config = dict(
    n_layer=9,
    d_model=256,
    n_head=4,
    n_kv_head=4,
    head_dim=64,
    d_mlp=832,
    vocab_size=8192,
    activation='swiglu',
    norm='rmsnorm',
    norm_place='pre',
    norm_eps=1e-06,
    positions='rope',
    rope_base=10000.0,
    rope_fraction=1.0,
    qk_norm=True,
    attn_scale=0.147,
    bias='none',
    tie_embeddings=False,
    parallel_block=False,
    init='uniform',
    init_std_qkv=0.0253,
    init_std_o=0.0253,
    init_std_up=0.0253,
    init_std_down=0.014,
    optimizer='adamw',
    lr=0.00238,
    lr_mult_o=0.779,
    beta1=0.9,
    beta2=0.98,
    lr_head=0.00495,
    warmup_steps=527,
    schedule='wsd',
    decay_fraction=0.841,
    decay_shape='linear',
    final_lr_fraction=0.0,
    batch_tokens=32768,
    seq_len=256,
    doc_mask=True,
    train_tokens=182800000,
    steps=5579,
    dataset='wikipedia_en',
)
Each number is 128 + 32 x the weight over its row's rms, rounded and kept within 0 to 255. Layers, rows and columns count from 0. Numbers have three digits each. The size before them is the row's rms in percent of the matrix's.

# q: layer 6 attention query, 256x256, rms 0.0932, rows 141-167, columns 0-255
# k: layer 6 attention key, 256x256, rms 0.0929, rows 141-167, columns 0-255
q141 101:080132199145138164127108094149164154124163102145123156106132127137150148096155131119094102133097124089140194081103135131082092131130155159129134115093107153085192053121152159144190116097139141222116123081066086138049096148134144139076148123092124120165075072143078114139134107118098136109176157157103132133116127146092094156145184124137139142152079054175102129151115190137110073133140143116154111144086124185186113103088065081162113120128139134197118136085093128148174078115156122125165054050136132127080128095156104152127132188132175126129158093160144079119125159094171133106129151146077151091099185104155147135112148123143102191144155136196156190092118120129182134164152104134050078146090128127129118115133106124134100043098084123107107160155139141103122104082142154
k141 097:087129132150116141078104155097126135142124118115092143155162146098125133207111108084123078076079084141106140093138168176102077174123071082159127134129092161066118089163125150187112150081163133141149121164123058125124111139153169120182099112090202146155172112080140123162104138121087125107133137137089094172052100137048164076200156159080133176134122103148096122108163161108083148125122115106157187091163114119169152153105146132126110116074139129107135131129163104158137062103171173133157118075109140112130126145127185135135148147167118126116145091140165086075135132111095109125176129139086121136179148112124099138138133129168130058114075131123130163109146096139148144123211110175104114159118149146163174120110102125024150115042073157118195158113142080103188130105113183
q142 098:168102120123159103109121100181145153167164103136131133122082139084135092165154079111141150119139154085174165200088151152109177132089143184131138144091118092175120124075125205130137142169110146077084105136105108123132252156157175066109127163165048113113111164132122143104123125188121119135129105116133126174109117101189140142095140102107116128148102129111194115157108053136124113117092147129108097142188083163124190119135116113142124139111166171152084178118148131136035115195141109184145120179120111158193093116180134155120151135162139120119096145122089125095160067170159147090116103145103147082126070127097120100127144088126133120079093165134156142118106143114129110135071154098140152127159116097154197129075128120119148141214186177089080115140140148115109114150042135
k142 093:142160134112090152174173112137143126119134062145160148101085160103106138154136181135134114155121125118094123178143086096154174044133148139163155093155173092213176180152121120093100142112105145107134134081140113169099106112076108191114183162168139148171149141113189112099122159076121138173184076140157138113188124113117092147075110150133079124132114161085144168121140105129183088095128108131069109126112121145123179099166118122128087157123108092126110124113158134138142157111104086158122170161081105112137143080098121088074179095073131089162106091138141126133186103183178157161081074088152125058122155127137111145134164158090165174156168092072089160126117190132106180107077178177135148114123146149096101088176108148199110214105107103105119115118142089142087185162114112
q143 101:125085204116161111155095138101112127147119119184098112160128141137184134127116139143105081162112063119147150069094108166115148106105103104124156124156130168093127164111156067119133141142119168106099125082106078168068185166114144081142072093156062141155099141161132068126165128116112125188176116161073141091078108117080151087182151082157107080111105112094087174110141148135136094115128144115126130154052157143180066168108115164098125167122150121192103139133151127116162157059096102099146159080173132100105125109133119136151118148115126149107064101131174177160051147108134134143129086118083076112148171085092151096099155061069148150147154166147145180147118123183109132129087156148092107126086161059110096118135086087110094063090121118101114153138150085084098189141079164
k143 090:121100153167119181138157128108129057113144106181126126100125118138088178119093129120103123028107108119119068167147135122097096087128150094134095132133137133157159114128160132150082234088165122137118114100137166076140070123086080142129112174112126181186156103081179184133120093127117175112195128098139140146125129065149139205146109106174149131104183114093101090168064153085135133138097134085159112096148116115097143071099108157073089140138210135131122153127112142142142175116164135146143155131120087120153108064118143125135172089068119086181165146113091119113192148087144159138031170135132174149105174103132062140172151157149194109128149132139116149135122176116156136056149137169103184141149081163128120097096146141118136163134179094074122118104095146115137124153107158
q144 136:204092168122108130128136068176105158138120111083089129084155146136108159165148153124133129139192147117083122199130169153144140166149105125125167105149156088102109216071143145074095137101098134061182118115156148123127118153117112173073111122143142128167145126133176116100133164140210134085132127139144125219113127091117110101127111106120123124086117167118147139166107068169176127110112116202029097146118184146092121129131087125116086141099093143063139089120135095127194155173143154161152160201086138098113155090149146134121140092134115113174066149150119150089075142176155183164126167103102105097116145104129126133119107131130162108158095078179178141103134112123088148158105132187162104070143109104173158124104136119123093220108112145172087165107145140180112173110083138
k144 109:139127161075105080091123095184115130185168108137144142051101116120098177168116167116153153169186071139182108187133137122100152177148133104180139145154176133094133137073109187155127122143115083130174111119147139126156152155133092194129100195120121091167155161115163125102088143187178114099101125101206132150189119109141129118105115099210098153118123132085115111107126124183150158112132151137069084140101199138166139130140113089135152131103115121156120104128121097097181123164121128071131104211136143137128136090119073051171098074155158106101121123166092144125046158183127142198124156139125129118163109112170139150131081144126143120168162106140137073137138125074153141175105170114131088139098144147115076108153147157126107184079100165114120147182099117153194131163055154
q145 112:088156104127152120117138137177172176148165144083150096102096165096101129144143167103169120114096152082120101205109108104106145079171122188109085075115126138124128136152097174158134134085060105075179130100138119182113111123149132118071153102165123089148118092134131135161133123142156106177134075061174108159128124126180115142149055155158128184149163160110091134191117083155134075089165168128120143166159166148084138181071078088127123120144127145143194105159114103120089153208132105126091168131066127151151127114148161097055167146136172106134108080175171125085152133158105125074129173151156124070123098102125119143165108075090134138074131099157109126138143064174130145177073184138166149061147135117142120108112159157141155152128109163181122109093157101151163075066152169
k145 101:104176050110125129135100135128175118123138143134108108114140109170135132110154178112130136154138120177137113137093203108168156149179098120111096180113176140096120134109083084194135140119110157076121072148170068136136137102161090134130135115120125102101113100146121116112143124176108085164053120059165057136106156091154088096142140131127093162162143138118183068160137140138137146158100154171110134121048160141148214203127150090098155185142125174131118114210113084135157128113112100070097110153110159172172101174129139130062097147190125149141109110122165143155089131131129066140150139129056076160132068144148146121121073123168147111109133157103109121121164072163153116206151131110163135104118165106083099142149084086116091121110162148135144121125096069127227130129068151
q146 118:109094152152102176051159136041110062073138093140103146195157114128126102158155109080120173124145164084104100083146130174149111105085061110107146129116105105128145102157128100212157054143119152215175135160138139071156112145166111072143133076119139111111146161130108120090095097067154113091080191128077151068075126128060121141075121162129124109127109133170095123095140144107141141186136087088116098128099121077118087177177118099155141163139113105124105144126140124145122113099121127122112136106162131050114123171126122176156096164136060133155144062090172139107141086113173086165155151132088142203148138140101173190139158168151153133180122153123138128169109130112116097092125111122144092202123114151099104143140124098155102148150100125113165116136093088156159053091155154
k146 107:125137109114096114143119107058087085054125083143129109167160090145121106136120111151102143178138161107154102043154120128121115096132034115153191099063109046148103094150080106158142085142114055152117109155151142081120183121131143099183108059151088183097128165107089114113102169134114096109113108153144179138103095107088158142136156189122116093107150137154094082064102124141076140131097135048101167151149167121130063182131120112152177119113173041143117151120181111101117110104133177120131106119165100111091076109163173106145126160143091162099093143104155153119175066145124056187161088136092135180104135138131152188082124107140130093089133111130141131135125141143095140139135141144091137104158084150132130173142114139129110089147166148147187124174124085128068091131072119
q147 104:148133180162138116133177207097094063152112131183150086119158086106092114135120112104108117138123156118122077127128093125120098043127132089130145084131123133132126131216127097109121129092127101191132126101081141116106158076090122090191140125097157182087181167139166131094137142117113143114173173198111140158163129123101132159160132091157120099070084133070106192121093100098141207119147106060171167138110126080116105096145206169179062159117162064145139153081116093108131176095089174161126146142137121114060115111082112081198149072076129141104114127084108124144143125120111178163126114121134122168140170108154105160096123090158106067173138089106166089180111124145131154084160127185090132161152140153166112114147114163110137175104127125062106131144135065150130134110125135
k147 112:187115150084159083079140154134070124154111143165165113081151092075122133156124165097098114174093115122106136085105129131159118122067122162102095125121110145140136143136075117108088135092165105144075101139118127069145126182115136127127142142129037107102143111121175071100107100104153129072201124147084133155116108110142147019147149123172097088067089117101122207140133094120170210100106171005161126159126097124182095163121129172144080120144134066121133126133115102129131109143154145096126151110127136110075163086191132138156146137154123132150081056137111125132131108165116129189130096117124135169189167128078121122110152106179065130146144117137196165139131074157105160122161162125121064159145106159124069121159111175156070151093116145127098129153149161152161139146120163
q148 094:159166115153121180144150155112136082156129151131162102132125128126151142094101123136108145067103147178151133070146139073175078148164139111114106137131145142120133127131159106098100168122154146050072097142097152180089098085114107171147130142099120184065066174117066113149179140130072140075089162156155056082163163151132104121176128121128119159069116138056144155108188188081090130142082121173144117090086034088125129120082161067145150104083151124157094102130141183098144133124133146112135123108159147136062114152132139147152125046081114167132159150126129146161096133108151130165089120166095102105129163144164180164099118092065118114177124108111083159162121138089208077042154103145123161153095163132135148108136122148093160132146144146124143150041132129110137159147100094
k148 099:074106112128111127095164138154069091170122149128080118146142084109147151150111135112141152078145101119107138086108164149152027190107155100087073158111152176156135093132085133093101090103121148124121138103062091131113122124141128091106110105120125098107100235115078153111202112127100157128147080121117090142137145108161132092112142121135148153097158146148096133141147131119133190111094074171131131077146080122120052179147152158171097116111113159175134099133136155127135129114145130124131135172137163113151132190135154172103094183103066092139183150072123091131064192119083159126128176145129170102107196146173116126119149098134142120125103145179128071154088098070052110093178113150135112154125140129121128147154208090122110117179102120130064131063097189148096167090072074
q149 140:036144155117170135117142121083123148109150093129116141107108140115143125123126148107084129143080075079110163117135090152164169112121177150107112109105094131147123054186093199186129149122183115182142100148124136120117098120128135065161182103087120135104099115103122172165116133093039144109129131127135120131142121159159141159169106158077138111177129040161089145106143150129115158121143144096236083122154119116133108149123152113151150121142118121177098158110099115096081126102126174074134144071104132148107120147163120101124151150155183139099161065149135073155138150073154121081172070124160198117156099131166112139121152161130034129139133150150117074138105117073149104146152132103073162118159136132131084093101113147173127110150126122093091121092115112132173040034197185
k149 120:050146173103130127133160144090122107169138143130135117095162121085064092140108113123099101138051147084100142127103111113155178121146151154119099098117132088198120165173096180101150102088149075160153149133127086095081091116119137107110200105128154117118099150092143196160203129145100174154186105133162117132132113150134123166111130159131109165180154103142116161151095110129133101109172123123209083133181120164082175193098118100099141133128138135112154152151172117134125120184113085091095173130128118187136163099155130092104188116126185116118137096173121079130173075104160152143098097112141101147158083146132122122130182113192060133095104098130122100096137116056126146162197161157051168126150110177150089081132129177081159127162169106161090129117173130144152108034161122
q150 118:151116118119156103118113170143119113141124118118125070139130088177132108125139062112177143086114168130135109075089126135142078119107107119115156157103087141146141122079152073106098072127169104101081132157121155131121183184137127129098139136152112145129139135191111114138130141144144133080152175126131153138115102092175145173117138131153182140160123138151107129164130171134072131135219062134070153124255152102110107056097130175148124139101155126116126178095138141103146151161201108129106069092112161191087120130067104163157117135136100121096142114087091139109158170099137152136161174129115119126152155162142142093151122171087114086092107132105161130064129117138219176078203126110120065154143135132193175179125173164135089101121154115102184064158146119119132127187137081
k150 119:138140155147115143080111129105118058193141192093187129138152068168062107140084156160121082072118177147094083109114117123150061095135151112127084174107156144121110178134154137101104165101163138091080128082107139129138079141131113208104135166144126133138158085114140139154095110081123158077139125103105106167126168149146100241142105091154143125129128136092130188142095151114080212142167104112109192135171137124106130068114106148115137142095050154088167138071114141133147133157144170132109107159124106141125169159097118189149128128104141084141158072098097130051164158130154192118087170099124157123109201143123076107136175187140120076114078107146126195130125083127163165055153117146112122156079102115113106098155141152129154160110155099083123130086128159114125157151133132
q151 107:117104142131128121108145113056070179106121107084109141093119115138145129193118121079177147186122132047133096106111094191131146176137071150105128087130157076150085137132082129169094118110079134138147106157183159118146201177118147120125081034110129154128177136132140130155093166093145112178094194116069125154095109105119160115091109092099154114097105147173095082072174107139171122183150111108081131166162174099168149135139105182155171169148144133102127144116115109131109154086155116072116158156089142114153101160149144141115146159157088107109077083132153142099131108149129118164136175099111143138121138069155138095141128169094149135153136209180215108110106131112095072166127107164143163157150111106130184169111123044152079124191085105074111138173127093169152105132108151
k151 103:108153129135099108118131110081109149132115124170158110148091089146140125174131137123149142182156109108124143169141096080131158141135127121155154067112122037128159139116115078177121065133143095165169166059151160092127103121131154151133099132143201132107152184149145105113106110168157105137151147128157182137168129133155161176146123164154111138102149112069156081131144166150143065132177137088071120155053134128139165094148109116062162120131132093066076154084158142143185140117082160061132124117041118093133104129122093094145153169115120090125144096150127142162196071116149110185108104127110121171134101174141151145112132131145174154110146092040094106109091187139134111201143126158142128134166076145117153121180102096112124111167149087115182143150124030105184182205116099
q152 108:119106210067136084095082070181142174126179099091103143081093134166102136171123117152114072124126112138122190156132161152152063140117140148094174124100126089114098135153125180118117132122140086130107110131120120116161101180148104145087133123095140117157149105087127129121135168111109146051187139121157152157142119088142147131129171158086165077185108082180077205097056131159164096080194100143142131166156185152130108099137104136092107130100098126101103159088103126102151134152193156096117094120107121147077181158102125097124126164174145128160093122147091144101115157063127140168137107124141130062143170167177144140107155158130043136150083063145149134139133123137155172140182107119123108068070129141175137106117113192123126102119128152149144141155169228159100087061156116
k152 112:132101214086095116098103115128163117173132150110150162120136129094080098175078133156129052067098094065131120156130151139126088138162162117123120153155133111096108146147137209136119133112175080162148127130115129138169104144125098195110073183099155143154167067024137182119109151135116127125163136124172118164160091123151123165138135146165121145186135155136077139089079107122129175080176122098148056128197177151143124111142116120110172143082113131143127138068069125113161122163149151128132148168136123159125191106131107079142180067118165090114120111147098104092066170147142147115061128136172173071158138088138089115157115171157045105148148103145128109139106103074158139151155145112095208129074125113135095101122116171119180153140113173109120120115157180097139102081176151
q153 103:129134123097112089093163144078095074171125096177131042135136139124125080144102066133112179118095172157102136157132174130186184117161149160119136135126088156138119147091082125154158117154136121134105117117121069108089191210112121115118189139129116125138100138142212193196144096146116131166097139126024148232149122104132125191089128136136101083103146140079144084110105172108126172163079110093167141135140169106124167117176101176130116129116141103120146170164113099077126121097096129155131131076100107172180112138131160125092105117168151100102147109074122066153086115103146127095119159171111131130136055115102138101168103148117108109096189107146115093119130113122175087084197150152152101108187120078090112115115157177095127148185125130088128119097125092158116141165122198
k153 116:158111079158160126125095151075100136119097131172130118139185081124145127123148190103130184125078221126082145152128145142142185102070149093187136087125139180102149141126123144145205192096105136074089106046138108131150136148114124116168114104133087129089107141176191131115171135151118105146144155068021113129134138123127158139099095107108095121143186137083159108088146194100157149127056132140166064154111081117093210063136103169141110108157161148132117103145144103089109133145094119165116163090062067131174113058140139160139149097110130162149139087153112108124120149131135056148168149095136102143116103158103132129122159096146149134110151104127172095145139066127116130116103107121141101109170125150069122090120093131169082168142123067120129122127112090144166148203086172
q154 119:159102103098107190099130079169150165113174128148107118165146188127136160087105093195110141136107146120103133150105105182144118113112135159124131152147130120107130221121166096116095151107135169141128123093092103175106189135164102166086110161202064137168128120129120086087164128101180109155117129152176151097109140095105117142086136166142090151148101200111156148109094052126147103095196082114030115174060105124110058155136108063115115147109106120128145083123112090122125127176111109168154129200151177091097120123127190106139109111148139132121145148156149221082082141117174143103110116160136137109114187081116140184132159095121169137132085093163138156119125103112143133094025158165135104102127089114097095118139114129187135183157105122149087126142132129130057131115084120
k154 122:155101048068088127101092124147167165100147077119120108105147107129136087102097119149131136142121061168184163038141147118119124139093069130126164116077094169129113067127127115084126155134110134092116110166124086139158168121143107162191095072114102103118126128136114103121099164085113116099063164156159174115088103073087115127125169182124106164155094182152117113055170078083080145161049147126047127090104133076186078126109166135138150150151110064090092123087186129114125128139173157129155074167109139107123103127134124098188079129156096197139112090111147204109116122156129119116155109129090110059127106080129156122075137149130128057125069130159141145095147066146100149150127114101090114178107154123116165162140091117146106101071128153122170133149115110112084109144113125
q155 112:090122109131149157070104106084147058127152099150092126144154120100101152091093124090099138139153098149204100090139172115149096136156138140086133134128168194106123032123150162221121163126109161094148156168134154062091083181106109127112103080095163127133111104107079135139118153182092129151065121121104110197101126085113130198146101095158140141165148104113145077101134118165126098151093096154086131085139139123120115139103072169075186145137190100088126117187148126095099119091141109112156052106092133145139064162183135163084101192131096118140133108147155139117054138129088086139146167137107116120122128112099115111131131153084163087112084182121121152098149154117148068154133129150160126111108132086164190147159159114148091105166109168091100131052088093139114085145082191
k155 122:119080082133100114134164140074146029130153127122082109125113151110102164131117109139128179118133174118156048123113155117173135160179122135121065117132164162142142142056113108183118136211094121142136129094164135110130150145146109163118120191128124181143137132160110154110168096171151123198085105105117151136151137118126153150082109102154114141117161171090147097106100137098152181145062084102086099123133134128119145089144115166138201113116101149082135143160120121147092075124106106114132095134178099139192061192166180159099089166120094075090155160119132090125074097189087100143141204130093138172127091126152122132139119152147171095133117136103100093156129153087126068152123136088183150088099120106131096144147165097097144161222141109133091103064099106132061143120030120
q156 092:121099138137116110115090046075123115113155105140094092067159151110075122171105121095105136117133166150114128121153192147173120158137142162123150170117170105127058085177044204114107098158127133174140076161111113042144123114118066104107158153089166166101156106075142138091098125124100111102092094105120136182123135130169132147125143151162141081216132135169192093099052072127121126197123120133187107129138138084109144146109080119126131165142149149093118145132141147116066145160164141138081061100130149162108141172148120149140127125146159132128112103140155044155109165115128110130133150168119171089134109084170098058176115171152067118173122174115132086135174120108202079130133103101151122187091152191168120107110129135147097151127124135135141080114079164177119087134136162
k156 110:079123161135130089154115125095155128155124170125151089124171055161149070086175098165142121207131146099131129112117115127102179178135153109145123091105109116083117143120141140175171079172108093125157163121150118133140171130125193111143157134161143137087099119159124124099148159141160094140105133135086129121169115176077162225118128128124116102142089101188143130091179178116128139136137114087161074155104160149109152124174104104147167139080080134173092123121084045130152110154081120114144123082133129102131142160190130123155121138110153176087143046100132098089025090123083081133177144129164135159170065144110200121100139073112089122102216092136158098117129107090081104183128122098145152104059141087130115146126143163163151086197172167132093111131125121086178110113126138
q157 117:198086117096140099114082129129097136152158136112100123139120110138115123149119102127089121114098124178091147162090097167152138098106129119124184107071122144206077142107109117106147111123140151142061141129126139128083128189147111098108153105093159118119165135171149148103197092135120112160118115123112197146098065093121151155176113165133140127165130084091129134106093103140114105155116110141065108183225122079123080117171134205073118143123122130106126143094156120159132178105150125181140127167102080089130105155145032120135109177138089158150110136154130145135153074138062180184102136127097092119157134089111098061108167115130117075107116122092161125073104111132110115133142104135201086130159147073219169149123168092132122117197162154094079104159203153149095124096046142
k157 112:222104163133134138118056108113156115146142143137101151099096088116096115131100100131135128154036167140108145192159122134152109074120137116125132108127111119124148184110126162122129121149146166137093112108126058140143098132127120113131123202152113142092158143085150120120115111117145125172126128120091141134130136165112109158142123129138099104212105133035170160039058136115163157115151099058077167104156139134101189145103095163109167144117051136088154187080129109125135134188104113192161122111155095079091119117155130099130174118153197161136110153200164094106120114149110166103106145107138111104140181104088066130163172187112122121117166103151159184144125194123117111104080167162162091098136132104173124102150107141138138121174151118055058123119141101095082075090073096
q158 110:200052186131118092151127082085118074114191101164083118121123125136087129193100081113137163139126195134124110144159160113150189175101143188162195137096124148152137133132131147093134130173116179118132129150140101086153154072135138096132116160154103127087188161127123123049131138110106132109081148141113173160123105150136140146133158096154130046153066145078222147098113115137150134161112107092114090176132081146124115179174105129138154089085139126125047190051155120135110158140136150137118131130132122098084124125140099115190157173151122155143099103123172122136096095131156176157156142137101142166177080109106113157154148099074112127135142093184170155137103127069137101100098091151085093129122103099154155112038110111103123166150169145087086130084081138158114095106052137
k158 120:147080204105108101155178115093103103132122069173144103153163061086097074168103108150165106130136221096148127116162090130103164139074098100175126066146111114149118139130125173165149103168083101132132152123156123075117176123132083126147127176145121141125142167085162162107104075128174128135141110141099125145114140113092151209128122145171108071127118093128163104067077101123123161111122113059127127114171116144147132148167115150205088121109118072168139141136083117095098090182143109148151162105188089148121121103147101145193144094067136119108123078119137110077126082152072164143142153161147123155127177122125115154146208094133130115137137102173146164133110168032101178120100129156105084110147104092126085146118096185168147175162120144096075144143140171129097083123044151
q159 128:213087146150099112200187132096089071071098061165139153144078138201111114180171183140123152156197111117117167123166073088100159188138116096167211108134107082081099115147098124127144105131058115122123137148140165106092127056149124061154108120115155116125140126129082105080144117074113105104118087157172168098176138115103104098128150133104164026096134135127086109074079097158151163125154137132132141145126075151168134153155154120175127109085092135154083123137124192115092138115104156130097168151168132096133148100124123096134128133111125124149139143110150120142188104138126132163143095117208150223133123132166135171099148085107147169144161099143129093210164145099067110110104130078105120126102155123153133129112108129127126118151124170164125104184151122152063108120139090
k159 127:150131193120107118202179137141080122033137104125109133171159125145160127123130145173104135128163131111071172091141113141092104149108079162091175136163069064091117135200158169138116070137088132123137146203135149126113155113153151093130156096136152094110132160114101105118175132099139100128139107217106156112120090131110114082136138178103160079076170113126077158075131096119101142059158140096207117106154099134154077200120132107189133191130135144176099156074111147145148102109134106140096137127227117110096108089090087101154128129131143168111138178119173133125147122154134114150119062136185122219148126162144102129138091098109107162101184117103109102185129169081159096063124132152074124123140145100117109102089129139132107135140113135144144135188167153146086148128162080
q160 102:011101091113147161140114120071131126087174201199135135158181082152133078092134107114079102131152128122088139118110166160114115128050120060094135123155162174092154168190135116105089117111110113233138105122087093098100086139126134136117158114122147124129144102106111084105170133112167124103132114080086071113125119104087194171116131117114126110114112071158117095154163123104094130141134156119149150154075140085151098169093081109134105116202120116170138121110161128163106136148125114156125124048120127109115148166132076137159163106110119111099164082103109102177091109118082145097112143126107111161083077137156138158119161098093064203139172150179163085153130100142143132120174103140121090201080148098116075131163145091109099066174091130182118110073121115120145135158166100
k160 091:097132089182105111085103127124163165099130131085113139154094124127178136083109133157095147153107094138125197062142134128130118160117079153138153141130092149101165061120137128159156110094170092183119137152146122093138124153156147083161108108094179119087173068191128154140071137139119094119102198156052126160120120126095072135151164176103121140106111051137090088061132204093123112160144136153167147072107166050109101146110185120151139157151065097122103065129095088162169098111133173109139146083139130078087112213132130152111107113159135162111099150113101104129130143124149099137148084142105126121108089178098147099139122165125113097121103111141120114108110094156157117173209091142121075186154084155120153147087127062075128045130131111169185139154119124101174128085176155
q161 075:226146169122123113174128128198088176141112099081139118101091166132112175149145172195146147077141140143117058155128099114113145156151130157176150139103162076155116107035114103102145110186153174083088127134162169132153141100104155159121085131120150115123138153122154165139103080179136147139114146166134170106152138174188074082094119112153122168123132192090171180113110148209129106137149120140064128094126153150099180099092176135115125135040082131106134104097109129103171118145174156143167101213093132121128115095101129139123094138126112153144064181169082174089164158161139187094127115119162141121123138110121100108114130131127157084131105099107078122094138149112088153154110130096139091100167128122138160101099139143125149234092197163089119143125145162154100077125075110
k161 065:134140151081155031151112085136127107108140193174139104126152165118119081152132116116127162128148140130154120187119093127127133094157146135097151079183161141140100174133140129141112122177074178055104112150133092156099152131125154098101165160167049110107126154127118133140135151121171127126154053107168118101101132131161178128093110127178137118115096176098177144163123043134068157097161146102099108185149096152169157105147070131131108066179203144182166202146131142140106151132096088090099094100088142113177139138114168102152145154096082159079178074183159108112093100125097120120134178134130109137170147063122162164151187053111160156144126109120174118195110150141112116072064134115122128160080125090108112142173137107137127119176089136166131117159179127185156123163120156
q162 078:197172139123153097116150144203099192158150066097156147111087171084116177151126133145154141130159137131169090129125098072096112115159184150135164163105160074160085111067125121096148117201128162061088113134145180113159180075118150119129077144121135122134138183106147164148107137162121142084100122182185183098106132177159098102123117116163123154126132216115192179121108123134155134110133130132080134094155110160107152109122190162128081105075058135118128129107084156096125100163175139081118119223132120135089114126115153165132113125148088140132062158168082203086160117148096139089137135126139107118171131074108099100097139118124143058120102138060090131094154145102108132136084129090102135120156127163117150109120136159171177202072182181108125125120154130148098141145121097
k162 064:129122195114131132117104115136174109078115188175139110057186123150106133142127188127149120160174142148135125174128124176140150101135094102164108057164149111151137176099078144125102167117099168046160107131146112129114173129143110154118146140155041075134048138064124127126173093121180143179150089119144137050083133140130137158096112107122106090128187170111100104156139096143126139126129111110079114198130105110162118095144015133120147158179153134175132147094148130110096142113084112166116140133145149151154135097123076062153176143077116105114142173087165104142139143123147148147094155113137111127099143122155112151131153068118129202204151130125192107132114149138113146131057166085117116094138135071143112119133121147194074135154086128156104093169144153180127119151030123
q163 078:081041078088124130104115112147145168163190151152125113178189109186119113127160108152084123155157114115079169156112171174104127130073121042147142130151153152117141202148147137145114160097068129149095102120083097103096133130147129119136170111101099092142165133191157078100131114110190111137147071065125112088115091070116142110106147123129083134095094068086122078154154077108128135095109162178091127152076143081164089166096099119140134108182088174137135154140191151152015142196120114120140165089137141109136148166143072108137155107105138099110114108139113140163098097119096142130141148122093102130098098087150099137106158101132093163174129165161147095187135112120157166132102102103150133215078135080097117103144149060129103071167100105167136083129110111142126140178155112
k163 095:069188074168089158101085136088165125091160152090120110140101124126192132127085107105104113141120089106097204057165135150140139134125112113124145075132114173114174092136121147157114100091170097174138122149145084108124092130137178111153119123111159116086128093162090157154079151099121097108109236171066112135110107185084104121149119172094118141108115103153063094086148210113118111165201132139174157119111170034133108122093147125154138194150120054117089082128096056175226124071113182134121115066123160103064111171152133137125143105154149147106143129123126113161119117109138122119138089152074134157083098171100129135130135118150127121097131118135129142131141116159136141168181110169087104169138138146120152176074126089079122058106117108150134131118103108085157112092127116
q164 080:236186122124128101140133126150135167131138097105151155052073172114131153122143116172154149100132133170118113108123109106153180072177123157135110110109110111151106038048126113097156134135156146068144105134161151166187171120123139137158066171139093142111099149155183149180120106127103144141101184202165184148110111117173102142131117164160140123154151229130114114081105136091171144166138095086115083128145109102123129113178167157099113134104094133124108083099134088116162113105159132125128130165120121150125113107094177161133088172154086177134030196163091172090160121114133114138129064150155133125180138119122153127132111114166134097122107070108074173095110149152155138144085114133154160139206098132176159118128124146169191214112164165093112128160095141134147132120088114
k164 094:149060174087141141134161117143087117129101135136153115150156163104069151140159162165167135125158180127160079125100106138118167110139137145132108150145144054166110182129103103097101190135112126062139125093099129152112183135108088151086127119136080166150109126080093129091185132127123142165165058115202172054151135120178131139090111072173094123129163198116174133171074085141091149105134114155079086189112101144118140111103090152128136130154130138173131162088113192090069139124117118129104139174108156124140139091143098112117124116067110076156147155119153124162109131204157180144086189140156167093111173101180105118124138137094108190133182143088100118143136141137130136096061154094135146048085164083099085127146124167190113199117101121127083102149139134180062141155117123
q165 075:175137180130133091076202127144114167168098090106175108029119124083126139127118126167160173112176138178165077131124096118156164120156152148161132122135125086165122128082093139118181143160148135098083146121180169135150157107127052125129110159120164126185173190139167162142104135156119100100088131113142189090207108088183113085115146131173135178136129229111167128130061160106227137122145142144084107120149140154129174101157104130125101130096128142126154118097120187154143097152162110137111132180142130163099144097081214168105084128142119160157097144172099158107152129151136155157112134153103139197166131143080098160141120108170163133120135098163112151068152118090081204143089161111125134091172085161090119097145118134127194191157130148123128132125139136141122107140130081
k165 078:150079131082124142133168157145111105120137093125154144141094136121092094135165105124182072109155122129161131098133127147186142089185094117161124142123116078162105177071117090106138157118117190057168136114140148180112203145084128129115118100159111125088094144050107110101134088131104156206141045087193166111091147093154168131088100106095118134166134202080145161184168125155083120103111081160068091174123143134152117132130123132137091160140136166146072084102123181061087124139091123101088128161145154146124152071119081135143121146105062097160127127122153128079137156178134176154105152111172129102122120054141103142075059127133152163145117115153123120122113151121073135114062132121148144075133178156113105163123155201180086194121110079111090150169142147146091149120159143
q166 079:207163179134120092158131157154135167134115108107155178053132159087136168119132139168169125102140126197126099053106170098135153100184095139143169130086131123117099059071128082078170143144150139091151159097208118181175115098094129182133090148134143162128129107127162153191109131152084128096086101209119151116145153157115130130181137134124156125155122197165144143117113167119129133133153102052126108090116092161120137108157133157117049119090103163068168110125087149153205079130182166124082102128114134138097141125110191161156092141155070139152074169134118136099143138128121096071124125144155151142196169122075136149116112111165194104125184141126067190072107146161171113107116135108153129087149126169161168130102150184143156150096102156124133131126122144132109131153137068
k166 089:148124129081157104113140113185107141124134115141156099097150160099119108127169163137174127148141143149137094145120080105111140097156170173122121136121152072163087152121097124075136123177106140045107117101130149152159219109111103146173139133194132117106130137086145152060166133156106163164119088107192170122130138096180163142093101100159140093140148210080182163139082083149107169072112126089116115178133138149101119103154105123090136096096159149094121154146155118062112130180106121128119127189097122155180145058171100140103131132066117130123110142154131137154124117154120173146116147129173109114130117149180158137113136133118122157128071113118112121117141118107069139053008169084109135048133123068124059122135128176214128192150103125065085092138151164151084161132101168
q167 081:086115136132137060143103134148090161151154103145074120111164165114131126101145096201153105182130142166116163113091164149110148108092142135131133090187170190181091110124125092125139145168136122090087141102102143171175176094114109121138121118125074113110152168184197084129174128121192083118118124144125140100115127104185141088169157118097147069079078160121118101138135061096162176142187122080126137181109138123123068236115186148097120119151126111151125131110158124142096169110118143174105189111096137148110122154092132112170112123118155139118116163128148107161149140093135111062143043142136138158121059095135136100096124127125164162114194091142111099237166098154139097132066133076111118143093102048098058153116131111133136098097135152131161089113109151156126141177103075
k167 087:157118122141131154087118090109146103092125150147087105173136156180225162092106128176072126143115145144091175117100138158120149122097128139140193131137113105137180137126162101160051116128125171085188131117158125112125171153135124113112133074164110137099081119157103128073131082144098134134132190144144154024148136144108130156122143089104108095088132130106056140139151195123127151125139169150174113163048122077140178085091101159127157169160095143130112081079091093175138135120122154085111153100056167032104117133164098139157116200096145163107190157126144133165093134128118148118078102114105114147079123158135163082129175132082122189140147148158173141118120131124156170130122081114091038163142104089143061128119189121115089113089139101118164161167141135070106112121137107